From a checkpoint of a small transformer trained on Wikipedia: 2.73M parameters, 190M tokens.
Each number is 128 + 32 x the weight over its row's rms, rounded and kept within 0 to 255. Layers, rows and columns count from 0. Numbers have three digits each. The size before them is the row's rms in percent of the matrix's.

# down: layer 4 MLP down (transposed), 640x160, rms 0.108, rows 477-558, columns 80-159
# up: layer 4 MLP up, 640x160, rms 0.215, rows 478-558, columns 80-159
down477 096:081092160178130111053175109142100102143078136133119067132089106157161117142136151135179154134098087169149156125139128137084123188158112167139165150100121120142101106135116151115126087166152187185137125074137118142104132135154145068115163041
up478 101:167109121076094163125152129064120077129110119126049139058085156136141079152071098127100092068136164123138138107180070106149152113083157118092143126054138118099116186150112053131130153175093141127132131104156141126124130125128114170140194105
down478 106:142165224141081115142133130135171071152180077076148136156109144120197162165116101131099166116114130143107164076152177123088163068129149088122083151146128132113133099140146111108172099088139115157124132112110105160087100114055105114156136124
up479 103:117146111159169102103183105120120169138157145135108120086167156145147124090170128107151117136143138150175096089135150089099093134224071095108113099081123131144119095058180142057100115131165097127110133071145086121114161103147132116165226192
down479 097:168119122180115130112139093118097086190143090118141115162092089075155109125098110067122171131119131144151175128134116095118131091091147159151132115142188133111155076128120091103153090109162150115186165161072163161064137106093149154111146138
up480 097:148171167120132134124096064089129132122089090078117131140187130151101073097121100152109135107087127037078141135102113165128118131164158152155159140113163152123104127079120101168137110130146128150112131174094174199197098089138090160139099126
down480 096:082145119168155143057181162075129081143157170118106134183088141096188160142103179118143094159132074101178131113105109032166143128043108094129117125101113145148133154084127156097095120184123106135144156160162117141107200117171141121127157184
up481 093:111098105093088098163092148136109116102197114131137125101166135173101170140115112147120165102096110140184101094210143166119112145123164064122113173179117093084090133128102148178123113145130204115138118129114135193186109114103117140225186109
down481 096:108156143099129120054146116095168117166123137085190194160054094088135176172125109125129070087145101163085099104158169090142116139099117128134065092104163116138086148134141147123128115098132114133143161120111096071162182154140091157075134134
up482 096:084113190081150133057131157155125113154121174106149054155117135106103087120143123084096103125159126067121101169136124174171127122129146148147112146126057137187137118129147171120176144155119159146105140151120168152120154133122149131147106133
down482 092:112136086202088115203182085125168143115064112140091113095152088198114193168126116149122070098155123121092146118150113148143154132134079109112141094165147092104162110100135129131092164122129147105106145107211135067102144159131128141109112148
up483 101:094098089138133153190128073157066128121108133139069148199094234077131134123134063102135138169166161093125079111170160106109141143096070123163096121077153145088157094137119090127125144161111164139119145129136099115083177116129098182129099137
down483 098:104158156142144103159112112125116040170197144125109108113175097143125114147176141106090182077115131088134157165073054162150130136167106113125120173156087101097153138118087141117144110131127138161115118133136140137167086216155108130174174117
up484 091:080126148146125065092122129067135115110128130150116146140114090053110049140145133108149104131122082125132063164171101117098094094131183147199080149098108155138103161128166137126163130151085115072152166099135176151117100133123136099140147165
down484 089:149143155163139157087157125106108106124105132110117075170154148137109116164125155134079184109166151202137113101134132111238168130113126094150118131180162120126112085143155152153107109142133078127148075113155133091154110143143148139129065105
up485 096:068093139076135107087167126101182161096102088187133117106124121065143148120129081184095042134134172084143110123079171137150118149127152157172138127120125099138052165080148119140121133144086153135103083106170136116174107151151171145124113114
down485 085:122121149102117142066112136116126109149194124069137143157152189157135129125119098080141175095139005115124200169119133137117096134154125116166153165131137155078164121147114120111154166087171064106128123120084129165126134122132098109151136155
up486 100:106152186132130162119113122157149171149111096116116109133112106161124182115083118153163165156148142130138081135171100142035123135161160063092160143128111156093076101156184142119096098077086135181131096110118113094134153151144055090182145099
down486 094:107123070127149099118153141117152082077177150094113157153096135132110111123098169177128152142156104102121154176108059111144173062157133123119166165127165143163123114051132185093110173083119132096165107148174127096135158176143151158130134132
up487 097:169144149193152092121190063110135189101107126118185122124111070143095188127081130137102092102118138075124152075143185139067119130092158086134124146112104115112140157177089158131104168079123104101135146113126185183125138096133088129097179118
down487 101:113102132083120131111087157104082142158140100155133147121116145169176125166123145191127146135140156135132110102166157129120131138118134163140170118159130131216128154085152103110094068203043132104122101085157128174127164125140154120174066126
up488 086:133142117131094159123112078127152102164133139106097146096158096144123142157108115124122131151161134171079131121108085199150151144129130086137155124132145090138083107091099175119109099148095167145140096099173206112145159110154080081090105163
down488 084:091128066128114120084155179109141103104120098210109138117087189181133130126157110168109159145127111097113144155071136077182081138122134120089174175119149116142132181128088031084173119108132145233064130102166193119082166125149075147165137070
up489 105:084119098165145118127119161093142168101128148145120110218167138123150131095129109145081119113043082128138104087136137119086151150145140100138148058190115130073148093161064175181088136120158180043121153129159191137179103109174124142153107125
down489 098:116078146060110160119143103117092125116175113090156143076101149145073133159123118086114166110156144138153182154144095144164095138133145112127137129157148138132181105111140138127036105108108138149170136098192115163119127194092099148123138106
up490 104:149191147146100094124137123132083091125102134182096144114099107178137119143116135126132173103127129110074041124156137094154171202112160074123096144136126124175093139135126060140138195085140098152090101136203103129113107130126115144051100185
down490 106:119102128140162140130154172101130108155155137136149135158113107129145083135128141086145141112178103156152121183149150150104128101118113147132207137068126123084088154096199105148116065087163094162087130118174150109145139154065064061111139078
up491 088:149133137148104133149170098116142048129176129099121068158130093129157147136164124098110098108152091132083090163123122110168092156120094158151104081133097159136083161090108147147132133098099154173122096133113153163091091155154124119158057127
down491 093:111125095151126107146163159165139170119093126151153099145134181141167141110150063149171115191140087121096108138115155188114159123178101138078128178080133065138117083164127099148141125084103141093131156135136067131136209141090115124129112150
up492 096:153121131156117120061077128108160137126179124099112104095205138126161151124105168116116104136213094117184149153141108160140088102141114100147111100120090075140173102131142173100134166137137141087091062196114087175095068131146096151091115129
down492 094:058153126091179138106162108155117133132126166182090174111092159111071146137093106146158164133035101143102130064118100092093174102111117158095117103171173177142110163117108108104149046109113107127110139109145110118118140150127164134183112141
up493 110:078175128156106141149137096101180170138132177122084144071105081131099107188163117077118154097108139177094146095116142157104124091154188139146135097181133126145146095102101143172117196153087087097109092075090124171158133110157110093086133082
down493 118:169128124073154157121096122067138141096155098093117098138057098134126130085129133123074114127144142129134119150147133140113150138139150165124147142145186098163101116110137097141154120098088082130202161065119120157089123096134124091129157118
up494 098:139202117150140138201141130155186175110153157144097116166123125122117141094089114056113124139123084108137100114139086129083098183101109102027187064085085146123130088143124114198117065134157170144138134127050113097181145100105150173136150130
down494 091:116108110100088165068155129141029156082138109142139159138157162157116124119123128208157118105145122142092151149095134109099171108155185140127119160195126089127141174141126148130107137124100064128063139171127167180084084172129138148086127109
up495 102:096130103054077130071151107120059139076134177128085173151103137175120130128186112132151112114094162117145123077101131114105123119140158113135131108114110101144094115082085103124091099106127141119131078081150176116092167115122163070125120192
down495 099:105174105183112124110111106182189179130138179140115097171119147128114101093068140140152051099159179116097127138181105080118079104110172181188132104153175121149168148132135070140087085088058153109136107131100138156112146105139158089116126109
up496 095:099116107178110102044074136191163144123104111141102113114119058139115136106182133100136072072060104089165123139166134113166115137125192156115131120141139171112176116193145128116170119116125070134132149091127129149114111100156105127140147125
down496 095:127121124065142085102184114102110160127143129099170116116163162137125182074108154147150141120207166133115105103150163140043152183146075131127154133127121172103111130129145123055133158096146078135132124117118136105168127128155103079102117090
up497 100:090110114164117124161112108160129146061115083118124101103103140123180154177107104136180130087101154092087108142114032189130139142123092133158116155113103154147065120169139179155108127083145115105134118158142150132133139097142144096130131080
down497 099:111094096114143158131117146176135102134109176103099156175125128124141177157105140126117101139159151140091129094086169183126096129206113112145123159192061167113107140133118140161105137152142063095149106132099146155127135130103129161119171109
up498 098:139156197149085085116113107121199117072215165201127146118132155135089110127138156111151102147135128149143090145081132037155115124113101140184160154115106153144109190128164186175150154078131126102078133138149101201071164123151165136188116117
down498 108:142099155102126126104106137141103156157144136080147186169123179096091145139084167106152093092127140085151107144192127198106142111173112159138125152136110073109143102095092183122135127154144115102151161108121134132115078146115162101077107110
up499 099:126136124114163126125186069086120161144138128133172131079092092127097135099132136173079169105092107096136076147076071102119130045174120117106113101102141166124146173039137144135190158127138124194134136072139137095096149133160126116070158086
down499 093:148123148118119133134090159133108146080182171121051132133076159130107032124205129118167102121159137126069115134149100172179182064115108141139170085162151114112079118095155117163047106170184109158120075110111158068156176141151152091109105147
up500 096:128104118134141079111137128145147129178097162144144119163088085091087122122127111111132166076128087134100144046149114106136107098161137136152072166187104158109131144118129161123082058135122099133219138128053147113172088203120158116138126134
down500 106:128121066127112140107067170063124147172145111107131133186155173142133094132182145126137138058093127117119125185092140143134112182145133124130101136081128070192058160160131122060157198128101157127169152164137165116100148086121082153107097104
up501 103:165123111141124073168111130108129123071135109094126151118135134091148159117192134105170130100110081128167147110145202108144143121134115099143158129097110132156156134144088104130076142119193142113123127090185152079119142173096105210094163161
down501 102:106189135092067097091117133204091139162143106117157148122071090203134151137122170140104067124124130152072099148101155223073080129111084155081116114060184122130143134114158093145144101180145100082142111105119182143119085055180165150120115172
up502 103:143104132147105173183131139155141138161182115121086142086094108086130100142117094124113153137186125112092159077113151167088167099112128139116103066102161178132126126092108153127145092107134201167137100105108118163140145078143200125148114099
down502 102:127092156122188070089113205122069139135129143140078092092149173114112148126125139184128115076145150087094139134112108094197129155175135118141084144135146127157126123183122082158103130144094173184150083152096091163102092159085116158169121079
up503 101:164186145144127082139140137139159078123142141112125194159176125126125092124135091161127167198087132187120128069166067120121117151072058121112089195161060118150127100159151130115159152096135115125117071157141149144176109095160099106160100101
down503 098:087083111172142129110139107126079142171142195064107136083097140113128120161169139090091202124113105217118164124057145142134137108111182126127156116159152112128179142138148159107124109134136094058150176138188147111114135107081131142139138160
up504 103:044129100142189087148138096136100119103120129121174036132156164179152116135107163140091125110147151140120133138114099139170096115188078127136111122096088118166120115175178150113072151153186106135153111103135072080108137149218082147144096039
down504 103:147054133157107145153156109128167089069113113118122131101169079147138120189138138115112143186089130114068167097144109111150132138061146153119179128111104124114112079124107183127182129148122139151093088134027219144136153153205161148101141126
up505 099:173151171152140149102153064108148109125152098137130128092151134139209111118078161151154094104094156089123130062148132104110094097154128155137151130182127125078126124139127161076087035129129075113098151148144124179123167117155159072147142181
down505 103:132093048177128114159192113102170121160092193103130080118056075099127102173112092129107141153055121167171147125148172119099135141126097133181079089175116146164163115145109169115112156131120141120097149153116089123177095154109143150090172082
up506 103:097221157138140156153088121080130198185082151176104096103127128158148127101157080146120145114174108123102095090149085183163126111100166160111049100091096140121174115167127130092175103084130169166107092158133132129153111057138094142119093167
down506 096:159099123093087148161167137117075080156104194074144175114136168122125173182136158150118143130152161129095173107090103089163136050100060138113181151192079159129109193100115125139203108113156102054149111120100161093132147128112139028134176136
up507 105:129125149154136107142057105166132106115091178086126083175134131178143197117188140138116118102149118101167134191166166150140110129102137093059135118092142108140135128131045192125127094090124138138127057118143137150069079144119144079145072077
down507 107:119147122153154098173096091154069125102127150031114150107080098157112074077144158087183107108129106122158095150125058193100141121167122093156144201148154154107132126113110131116128134100126047114152115099118133109130118098098092110147138119
up508 100:071141165117118125087091111173109130116138101122139167125141168133130117151100159099115122096137113149097146112157206150160124157136101115146165141064071156075194149148085123138117134126150137099211120138168152058061132169099101121111133179
down508 103:119111121142151165142157163114128121113137141117114159132138108073073172136152148105212074157173123196133102119134097131209158131121153135128091089172101109193121092186134110223120132163114094189145151087065118132150154127139143140137110166
up509 094:126077175145158143106102101134178088109126137138134104130142166062106144201103111109063189124099092124177158117154139140112164142089144081161124084109169107131182102107097173135146160137117158161135126137119115131065097168132118124081117130
down509 098:146126115109155137177156194145106104153132159069149147101123111122153170108112177033156129096194072093119170168101104075121148122097154160141113138122202062121098182126124103199125122107162153158148096106139116150119112133106108122109112182
up510 099:093128158107125122153195160104144154139165097130088162099166142097158117168154165116124147108110095128127146091036071152160178159147147155094140173202071130113181086084113181120148140138132147153147085104158146101152117124162191129123144124
down510 099:176088091141112130127149122126082179129141202113146100139117065114103084136050130121112136135111169092111131134149112095130098159131115120114113122188177116126106159167173068085117121099075096112114138187118099133182099106125125160143119129
up511 104:059164109079163152107102081123151143159123172093076118140136036095154134093184075188145133094104098101073090101091144105166125120127202131124112104117099128107192097073155163093148130154151130110164155171146163190116121157126144115092136106
down511 107:156124179145146083081165124096134135169156113093131153125141112193119092089123083129072128130181069150174119132182179140088077190125099162106085138150208080086138052138107157111166184132146161100121162088093167089086074163145127133097091115
up512 104:084137149116168144069142164134135066111088120148183173151151137157099104122077159151169134087141143124126058165172118089139082123104182142113149147069134100126138107193152151104133136123124136137134077054127153153139137156098160134193129121
down512 103:095143097115108193148116095127163118139139126085104135128132133143140198130178128121144179115114122123159151100160090116134116138131146132128112193234144164138145160076151111162117133147208100085117136103130110113066136139188167115153012118
up513 099:122109057140163132117087096109146122103160137095160128092101142114156116086155053120130061144127128088143109124151188197145119120082116064088162126126100113115117184171154102133094115153183093151220171089117143120112130137112126129126150096
down513 090:107172142115072090154108172116085171140072130116146130168133085109165114106150128141202163144136128148080081119151067115120127102108097160103120150132107139175166068128127116090139144149102191117140160108167119093096165119120077141127070128
up514 099:091123130086126124110144126129184158119129146085141109147085103087170135148084128123114128168082169122188112124159151088109068091126148128130106091160140089100116129165168110104098080070071210176089126049098185134164057061133151129178172139
down514 111:098121023070136148185111070171143183186134161112128107187121093104119134202101178117103145126094150099100131136171155063154161131156104141063137085163105073086091173134125110115096127138127098170098136129116108131163134147111161140118135100
up515 098:175149106170159181184107109144135137133158058184141112110149142103137103183149130148089051093081124096144059090168159140119030150141092161083170087137120124131105134117125121134102143133165118149097128104132201085179173137144073126141102151
down515 099:111141181189094144117175134164077100148052165164090153134156121115132119141107122076159179141127137134093127133108098138062188120152160064108222139150154153126100131140130086081141158087098104126116120177117130148135150133123157143160129150
up516 100:193135087146079140152120155086149143130115082076123105141125096155088121180097116140084117115084150143153183133120138060116146176147184118098126116134118168150151088183182124147185137146148109168126130128099116167139149185089069106101069137
down516 106:144139218164088041077126096105123150125105063140143125146102153158136144153111167160140117117154090139049099149085154151144161140105178160142130098019159134111121096137129091112092154122083166110164121108092168122128096134125100121173102164
up517 093:174120171070131132147161102154130140058119143062182082126139135141117135135143103131115112128168167133092145130199069179076105146108185132131154090102091135087114157102087162131147185109140133152123084101168110145178160179079152096154136127
down517 106:144165199186092124107181129136150171133140141104116158102147132185127099175097132124205085117055117107164101130130169161064047092200073131137084135123109124090109138136114134074161124090094067145140143175151102171118167170100129145100160149
up518 104:100062103123114055103124102116136144119140172106121120063091132128093164087147160170138123170169106183150129114108092166087059145193158081157079114081190088134154118159144105169097130101063109156115124155117117089092106167065185155188114164
down518 100:103125150161159123184132131116101037144220124116124161117123098175178109162135111135074144131181109096137195084099111098139139048107171094109113125104125118116120134142100130063115141157134120150148110165158148140084098124139154139178156090
up519 097:144125138080075109118145150122132137141097123129137147110058135112148059087143076170128142109100156083147124108185137090120129139101134095101104100146156138108184172127127120146139147093141171158086086145104129123115211131148150113112145098
down519 096:131125143136116168079133107168079096129150125139150121188177096174159176146089130091103142111202104137132133195083180106110150086119159137095145156097087074143063045114136154159167080115154145109082140134147124146098078114147153126100103092
up520 103:154144148127171140067107113139137154153152161045115063121087156167122094086052142131173150134145092144126078147116173163081120109151151246183146192143152140125145105138187088134129142156093113129090112135111157122107196144158168102183107146
down520 109:149172157097118107152105118107112069080108143115114128066064080157133103131136141148084143127153144119116116150132110171112123088140152120097143142148154036154115069123103117062135129113207190116183151087152128087128110141133180100158158074
up521 094:092102178163106157110159079086151129119129152086106125095115100137127093166118094127133165142147187128147103091121171189172113115115153135155111138109090142150137078145172148143111145117120096220192136147123104172165091120157094143142105175
down521 100:111102129114150125133127136136109143130153185117148117126127064126200073131161143155126126136136167152165113115095099082114111171125167097171132166145114082084115097132171132149158057090136173054128160138098126183124168111117166114213122129
up522 095:137130065220121109120081142171148196119175103184132103138097108084096126134134082195148093066135123117070166154119087119103174104128088120065141115143158117157103109189102156110104124098144101204147148136146173117106087174091172120114164103
down522 094:176110112135118156096148133127198139084096165091088128164156194126193158121094112100062181108142169116177095160166134101198119163127126139180151115152149116122053078151036124083134146119165152113075128066148127115150126105094120122115111133
up523 103:092172112125155147133086133145179179106166095188128100104148071112159091097131084064161080141130108117130070174081135090166124156131157116154109076101144122121155191187141183092057131168097091113123124123127115148192146112192096150136154158
down523 094:166183097122085078104147171166071144111155102162058132145136155125187086090165119125131101121130084154155092169126143104157193134191134162131135146089134124074146107140105132153139131114155140106146110082068061107131139149078082106171165116
up524 112:190119145139133122094130096205113167141181202191118112112066089131095159166191125138101196088105152119055139131152126132150150075146165110051133111132126202143102112113112187132104125164176082147092117100160118143179116107167136176201104095
down524 120:104116143086154113144115154181108135109122149160129087128121127086123145136135113121125128199137166107102116132190103128172125116124217100137156220144156108103087087106143119155114089147189112164168087161050130103136105031118141120111151155
up525 100:155137120180129115144130151109153136143138172110145107159089161149126113163163116157114132114128147163080152110120144141115089126090095162110132092137119172076081155132106116125120114113168145177117140114112125174101144052145126093177115154
down525 099:124162207085136102141110060133130131174138101142126069130198116124126104062158131120189132066113121089096098127126164167089176100210140136146166195151076105092180088136138154118119164128113143102129111152133124095165120143104135130116106168
up526 097:109103081139142086119185121151126147133086106193152136177160073161096145120191165061144111120146142125179181109156112153115158139127151043106091148137124088117145167148143104147128133116095132111123132111141106177149119128130125119164092097
down526 097:113153121149126137081110131115136110150179087143115126100139163122113160156062145113140129110084133103151116161118145100170189043065105076134132193133122122135153138059132146139142127135172126111127146160162114141123158155157111155104112195
up527 101:112168134170175163120180088126113083159131092150162083117079107133146116097083167085158151122124138130088099159128069071136182124123098094127141134137139109154136101092147096199114129101147140123123110178131174133205120141097185160168129137
down527 104:061146092142093149115143132131133146126169110156158130122126151099158108148138147173083097099190146075108075149211090184138100106124135084179146167088143085138164133131193180101114100083102067126147114138208108130149118068142132151131106103
up528 092:069108128098119116152131147110073151094110159105096141145130081024125088124130098130132143104102132163078118103115059139103127129132150040162131143091170082162104141155130167123132126146138138121197173112197118103134068135118149143122047140
down528 091:149137172146146126138129095124146122162129126137203127124160178139136137148112094114112133191101102127137127127128139129151116137132120155139162124097117115121118156100092124111160169197061063113137102152144096098107155072126177058147112179
up529 097:137123111193147153129125138129112132124132026111108131125150156123124133163106152093099113090148175109145100119116159134146128070146058141050140131111110080097142145120092196193179125119153148102140113144183130152094198083120084106152128132
down529 092:104150135143138219105159194148168115183139208167086119090150122082125105101130183087170106131078101088120095166154088140129100160110210156128135157120130133159114106090135112132142106148147219124121161077140164136151062121115152114142094138
up530 093:129160083132092140123129111125086058109127142108115066154113118125129161144121126105084138170027112161143068143148077114109132171125153144119128054197168173138082164139153112082137097116103109125146151073135137081090078136131141144111096139
down530 093:156118116134133081075106122187102171130140119201169176123079119122172149123051083146129129118210118108134125148130181168161156079146100143095127118109140117131089140112141136121143080127110142122126085126114105122125170134086138125083116151
up531 098:109137114173122164126124145143108152179142141120160163154145104180096093058144154184216142138094123105203181082129128146158154147110168196099128129158100161138103088154177146104139101149174097109116097118092151103144118112072193128107148149
down531 098:155112185056116121075109112098102121117140134114101129128089140162133126116107177144097127171190157100119124149137098144091140145153066078144157119074121135129087158099172177124106123110135092114124164071137173165134155121115066092152087158
up532 099:162089103130090106156134112110150117088112111173160121069147099111139065179097147179145122099104120118195116134141081163080139118070157137154126128144199172111094137124065151159157119082101093139124142130106081193168119072145136126174142139
down532 105:175174092139104131174141153132159129129110134085108147127134181220074124161147083150109108108135111146139092135143088120102155074107056107190110144121170104132169102103138142161099114173088146117166131119133124129111127140061128126095110114
up533 100:153106129103120150157162119155154201148171070101184161162102145162167169099123153168124153128120127161124119102185137143150087130111153126040041176043163158128040122147146103072118134161107133126130116122153122153155087105105086153138117155
down533 093:130125101080160118190144107157121135134121115061119149109100165126168136140145138149173113111114129110079088132141111098098126079160143173190186177141149148186162147155105077144171127157118073140090098235160127142131152132110078133127075071
up534 100:154098092126161102073143111059109168183148120100167164113160103151152139161134095136134186164122123126118110139063117191163161097125180171109083164194094054084143134105130155115135160155155131164111174112143118157090108109169178175176153096
down534 094:156101141190127160104190134164163139161094102154143073190117097071083164066111155062134181137111092074149149122132145112069091129187158123075147093107130084140177131109202074123111170117116090084127101147178081114199153137127130139110166119
up535 098:090102139155140108196116066092140132145133181113181139102177092106084122130098085117138169132203164122189130178123142097120124146150145139115114176095141146136111111155147106106125222160144209164117150191135110147127150131184176136122058184
down535 096:154123141177132123056154180112077123154110129143100150137131151147160102139214134132151127216098097122109144088159119065121128066105088099140109121137124085175141111073152142144168119077126087117130238139120138094067153112141143216112155115
up536 095:090111176143197090193149130115136145190083123130113151141104119110117111149134110051118136137011077117129118111142142133147121115121156090102165120182073121089033075181136125169113130102125155158122143125133150135138170144086109084072151144
down536 089:074136092145112147073119130151143121102175193172110104138107151129119157154144089129134111094137161118150140105171130145064169130130164143150101139116160115104186164083097120105152129119106157145120112147082086118123147141138154148100131053
up537 096:120167177191176146102127082091141095175119111109163115177117107213121099125127180150097120141123156147115190111111227171078153119132089140166050144119149106115079112153141156150105125130090117065134115104158147143094106164125126119114145156
down537 102:118042134128128096147090123106086149080187162165165095137113146073062143126134120125079106157110132131163099171087150149144037099127134123104213149103136159177124102125134143085115162162129143192135152179137160059206148124114131112129124132
up538 097:096104142128167123139146153050167131146090135107110155145139077135100137170115166140163159156166129159108089137121107183157157172091098112163052132112114078128106103128188159120099150133111094193150131153177138177161111104165177112168161172
down538 092:150205119133116115081075087108130144184104062156189176135139128187117133123132122095127114101137099102146151172101032116086155143126100142170178110133166124030185135142124116100072076101154099139172089130134159090113157097097166138147121112
up539 099:122201139114152182122172126119133167085112183142163100174149132155108122148134045170080114117156112178100098083159103187073159178147093117135114142141129125128052081094140108113143093095117161108179135116156134136134126113117117194156082125
down539 094:223083141115059144119168064181154162158127145141052140134146107112142120145128168109156115138110174126170140092066149143135030161125144133115155142171099133163169176146087137175157127128137126158111149081083116139117116125108126053052114147
up540 100:142093172118141118129107077111125174148070115100134117129150157109147101089154085145158106085140099137138110143145128147148119142116108153102149152115183114136144187115204125123225157134141089097110065094129095089130157136042164145135153086
down540 098:127135077120081124129128172178186118111120203194096111133173115083110220140146126086112136137122147152079098070130114108084126108185133095133145130129152139178129112200080142119133155058114165148149158132093121115074147126117107109141122087
up541 104:176085114133137114136118158131105097124071153172187121072109104090060124121067115093128122078122118164150154125145155163145104118119098067126153111101144138135133106144168046138132118136172079132171122131084115134139166136155161160166070175
down541 096:191120144133180135114156149128163139147166109089074157108124126148080152063109106115116120156144101166098153101102070161076152104123138160114149128191170168115143081140088129149132135157082126113145115083126113114131117118120117092132155140
up542 096:109120117133187079121140159102139120079140140116140103141104158130112098174114159091091073150147120082140131169116094112079150067146093106089106116142114118092128164097131122191045156134067125131164156145105045171106092102134124203160137092
down542 088:149118126089111215160108115078095130200117100096072131120141096119160153156124062205099113162086137187106116067139156138136107119136085147152144081135111171172167117134125149148192136138137126063086093134100124067153161149132080097119101096
up543 100:103113148186122143104130109163100142164106188109183194164109156157155193162125164143073088127118130128101127095121128123179110127147134191132096096144095175155082138111196158132165157111175086122115096110122138110082186073144127081113121147
down543 090:098135171098133107099138113103104143127151100198122085145155113121124115066107105142113110104112086120165134137116124097127111168126115068146194148151124108123144177124080078136125119097120177119158212158156108184122073197106126119129106119
up544 102:100118128129207159090120115103184155192182141134102100145136107105129145176151147092144172154119120163070142108113117104123187075085130113083087141095120160120118086071136151113070122163054121126139195111085118125116119167162144121145107184
down544 101:104102146137107112101149079152137140158145084117098160122185129141103133159162179174105140124052129054141120105092144117139138154138164142139096149039164182108137105159110095120088127120140081124085111103132095160119105094110150134105112091
up545 095:141204165172105140086099128112188099139238103119156111121109099090189161106132143122087129130082124139126070116127114096131153098111090094148130133066142115103118111187151140135094127104199127138085076091170046167169108101114094119109127144
down545 096:157033139162141180165180079137096146120184141140097148128130150137150141137112148142143115119072147135059119224141103118121135088165096105079119126132157149159121146081128145125136150091142097156067163119137123123105157134155125096144137109
up546 091:097161156137067131162167087113144111143159170108142108134115094132120114145139164138209113142063102142108083151125116149136111192124110133167064125117120127148124094163122168136098171145069136081118120108136081109121134176107168118129127131
down546 089:173160188139121115100125137179057095137077130157136180106186171124094111137114153116134117124099134083078124129137158139139115090073157127153194094153067107143158188103168130115152138121126175115163122107070143153159092086125098119159159091
up547 100:106132095128148105137180153144121148151111078157128135144174101108135133152194152083137119079080082116146131158098154171156143152110079079143100130131095165159125115124197124149089178078148100176112124158070078172087110147158112119136158208
down547 097:158178128128163063099110117120137138134144096145149113127115152158146104137140073202082070186135094112168121160106093116173192156123132141167100070139151111175084127120111103107077117134187116138115132093117141117137146134094154158106066129
up548 103:124110164167130138139170044125145120157096093100118118155121152187146122099137104088115145114135187117101102125114184107088141141130141164146079180100086157103151138090070136091130148169166167135150122149166151165124138071149146184167110137
down548 104:078168131137135105101126158162079140150168114112127163101174109086114072135114173113098118151124171148103188145116109135120108122090189159101097198083102131105162083102114123179165153133135145170129117118131142123144151126097116149143102085
up549 101:065095126130093137110097083135168137099146129129114178149096109103056131120174155153137096167196122117176155160136142119137074137153145126172150138120152160139143123120083160159136144171172139163129158088170097164157156170055094089132117117
down549 110:116162126152118089102108126165172101088135147138090134195096119114154127078147168127158124163090158108139191117098126143110127164095166177127118182139054154151095114066135135171140145132181162119090143141055089140150135183127051096127057124
up550 103:128121097148140067151159120121094110137185143121089159130132125122131137101107106135139177044118127176155082093129142139147118112100104115166090116137123132137054153155147071074130167131156086149116086116015039140160149082154138141136141128
down550 100:117124162113147088111161128126127112147129117129102087147107093084116132112111081117115141136096121155083168111154078119134162126129158156063209183202168111157163166085101115124106122145052117167134151130154091105104170096117118171158180156
up551 098:177053111144120130136141168074138123073099122151101116119167093120120151094215116178109176122126088110136113136194109143098189121163097105124139132099116129135130090103173112209181129106158105181197111111129099142086154121103110146075104141
down551 097:084113122138088148111185153177140121156177152160115136159091135106139130127096116147139077135158127129087157106046184101140088135114169135132136131122155102103139137157120152068061138149107083147042034064174072138124140125135137109227144128
up552 100:154171178120126112116117161165100105107074184143190136112080083143129133169105168117170093109130145113116154161143103093139105138159084133134096130188103151125153063124118133123155192077123147098129133054123094131082135038146130161186116118
down552 103:158144084117134105148158135134097144166130120102124147195146106133106138117120081098095144173091103213112100172090171175103114032119138134088112111147075116180155090182117138132113160180154111152129173180112124098158154053141068084157143117
up553 094:184155211122193184120156096133083116105151091150117128069045123117077135114208142139127175124104139219100095162128065079171137154113110149116171168120131146134103125182117091131144149089119094128139134085142120172121152090128142134136088150
down553 098:096168095149098133110118112173114142166218137139168098140114107109131128156160144154144110174107147082118145084113151173147080103151101138106106129108148085090138056118053151080127073162145077132087117165121057124118096089207106151137185138
up554 098:137093083107123142065138116130152110116059123132085071154145112128082169120129149082116120122076121133123130150160151144116102155146156095068110113147131148153174111046100142108095158121112118103173102060148130110156123153102130123144093105
down554 098:059079134095156110139127088107063128164121145100109131061104147127155105145100106091084179105066116107140145094184057103137155113137141138110057123099125151144148200153165148147129119191105159141121125154094112111175140082094121098132160159
up555 098:085201098159143118129120118099161137101096147144111146143128146049124153185132065140173115110127130134093170098126127125146091174073066133206102129126131138154114165158159169060140104179132111130173168111214150158097110158138103138150218100
down555 101:116080144131182134162120117147103133178129112144172131159121120115059142066151085093106065135188158116149122080123107190120195125147155162077066086091108171043164110146080185138089157131168162124132087107111142152133076112175135157098155133
up556 096:116196091126099072110151146115138141147089138107135152122150123109128153080106092122110104155205138109102097127101078106102133125118091117123098077091127105144139134129107195070096158096084054132089096107089128194124099089119131095133195097
down556 095:095161173119118160137122142157119046108113064119093064133142114123053143116123106136135174135078116114106085083087141127110158074166167166112140094166116144078131138120192074140142128148169164129142139080114137107172119120147202130119077159
up557 103:136150161232148119180120178164154076093107115114148100190097155114124184159114080136069095152171076134147150090177091157120140127156102137106189066085144130048058128106149158092137154095118104166085145111142129130087122161095128160098126153
down557 111:121127159121129107121111115106082182172124081141130157107133207150115123136116091155164106117126149196140209108174077122123143062074133130151144119140181179115187123081172112157157126145177115083106190128143078135060095086103158110178161163
up558 099:108137186116168118174171101131085182087070146108166116147091083040146065092119183146110119177146117150079073111096136176151102114185151132153156149139111152130104113150112106168173148147186157160096149135086173153137095122147148103124159091
down558 095:133100077143169148140070126119117165092138124160133126090111198210121142111080118127146113123121105138141129130127180125146179070135075118126126174186150087095173063141123070142140118125188120075092101162149112148055063136119134191138144125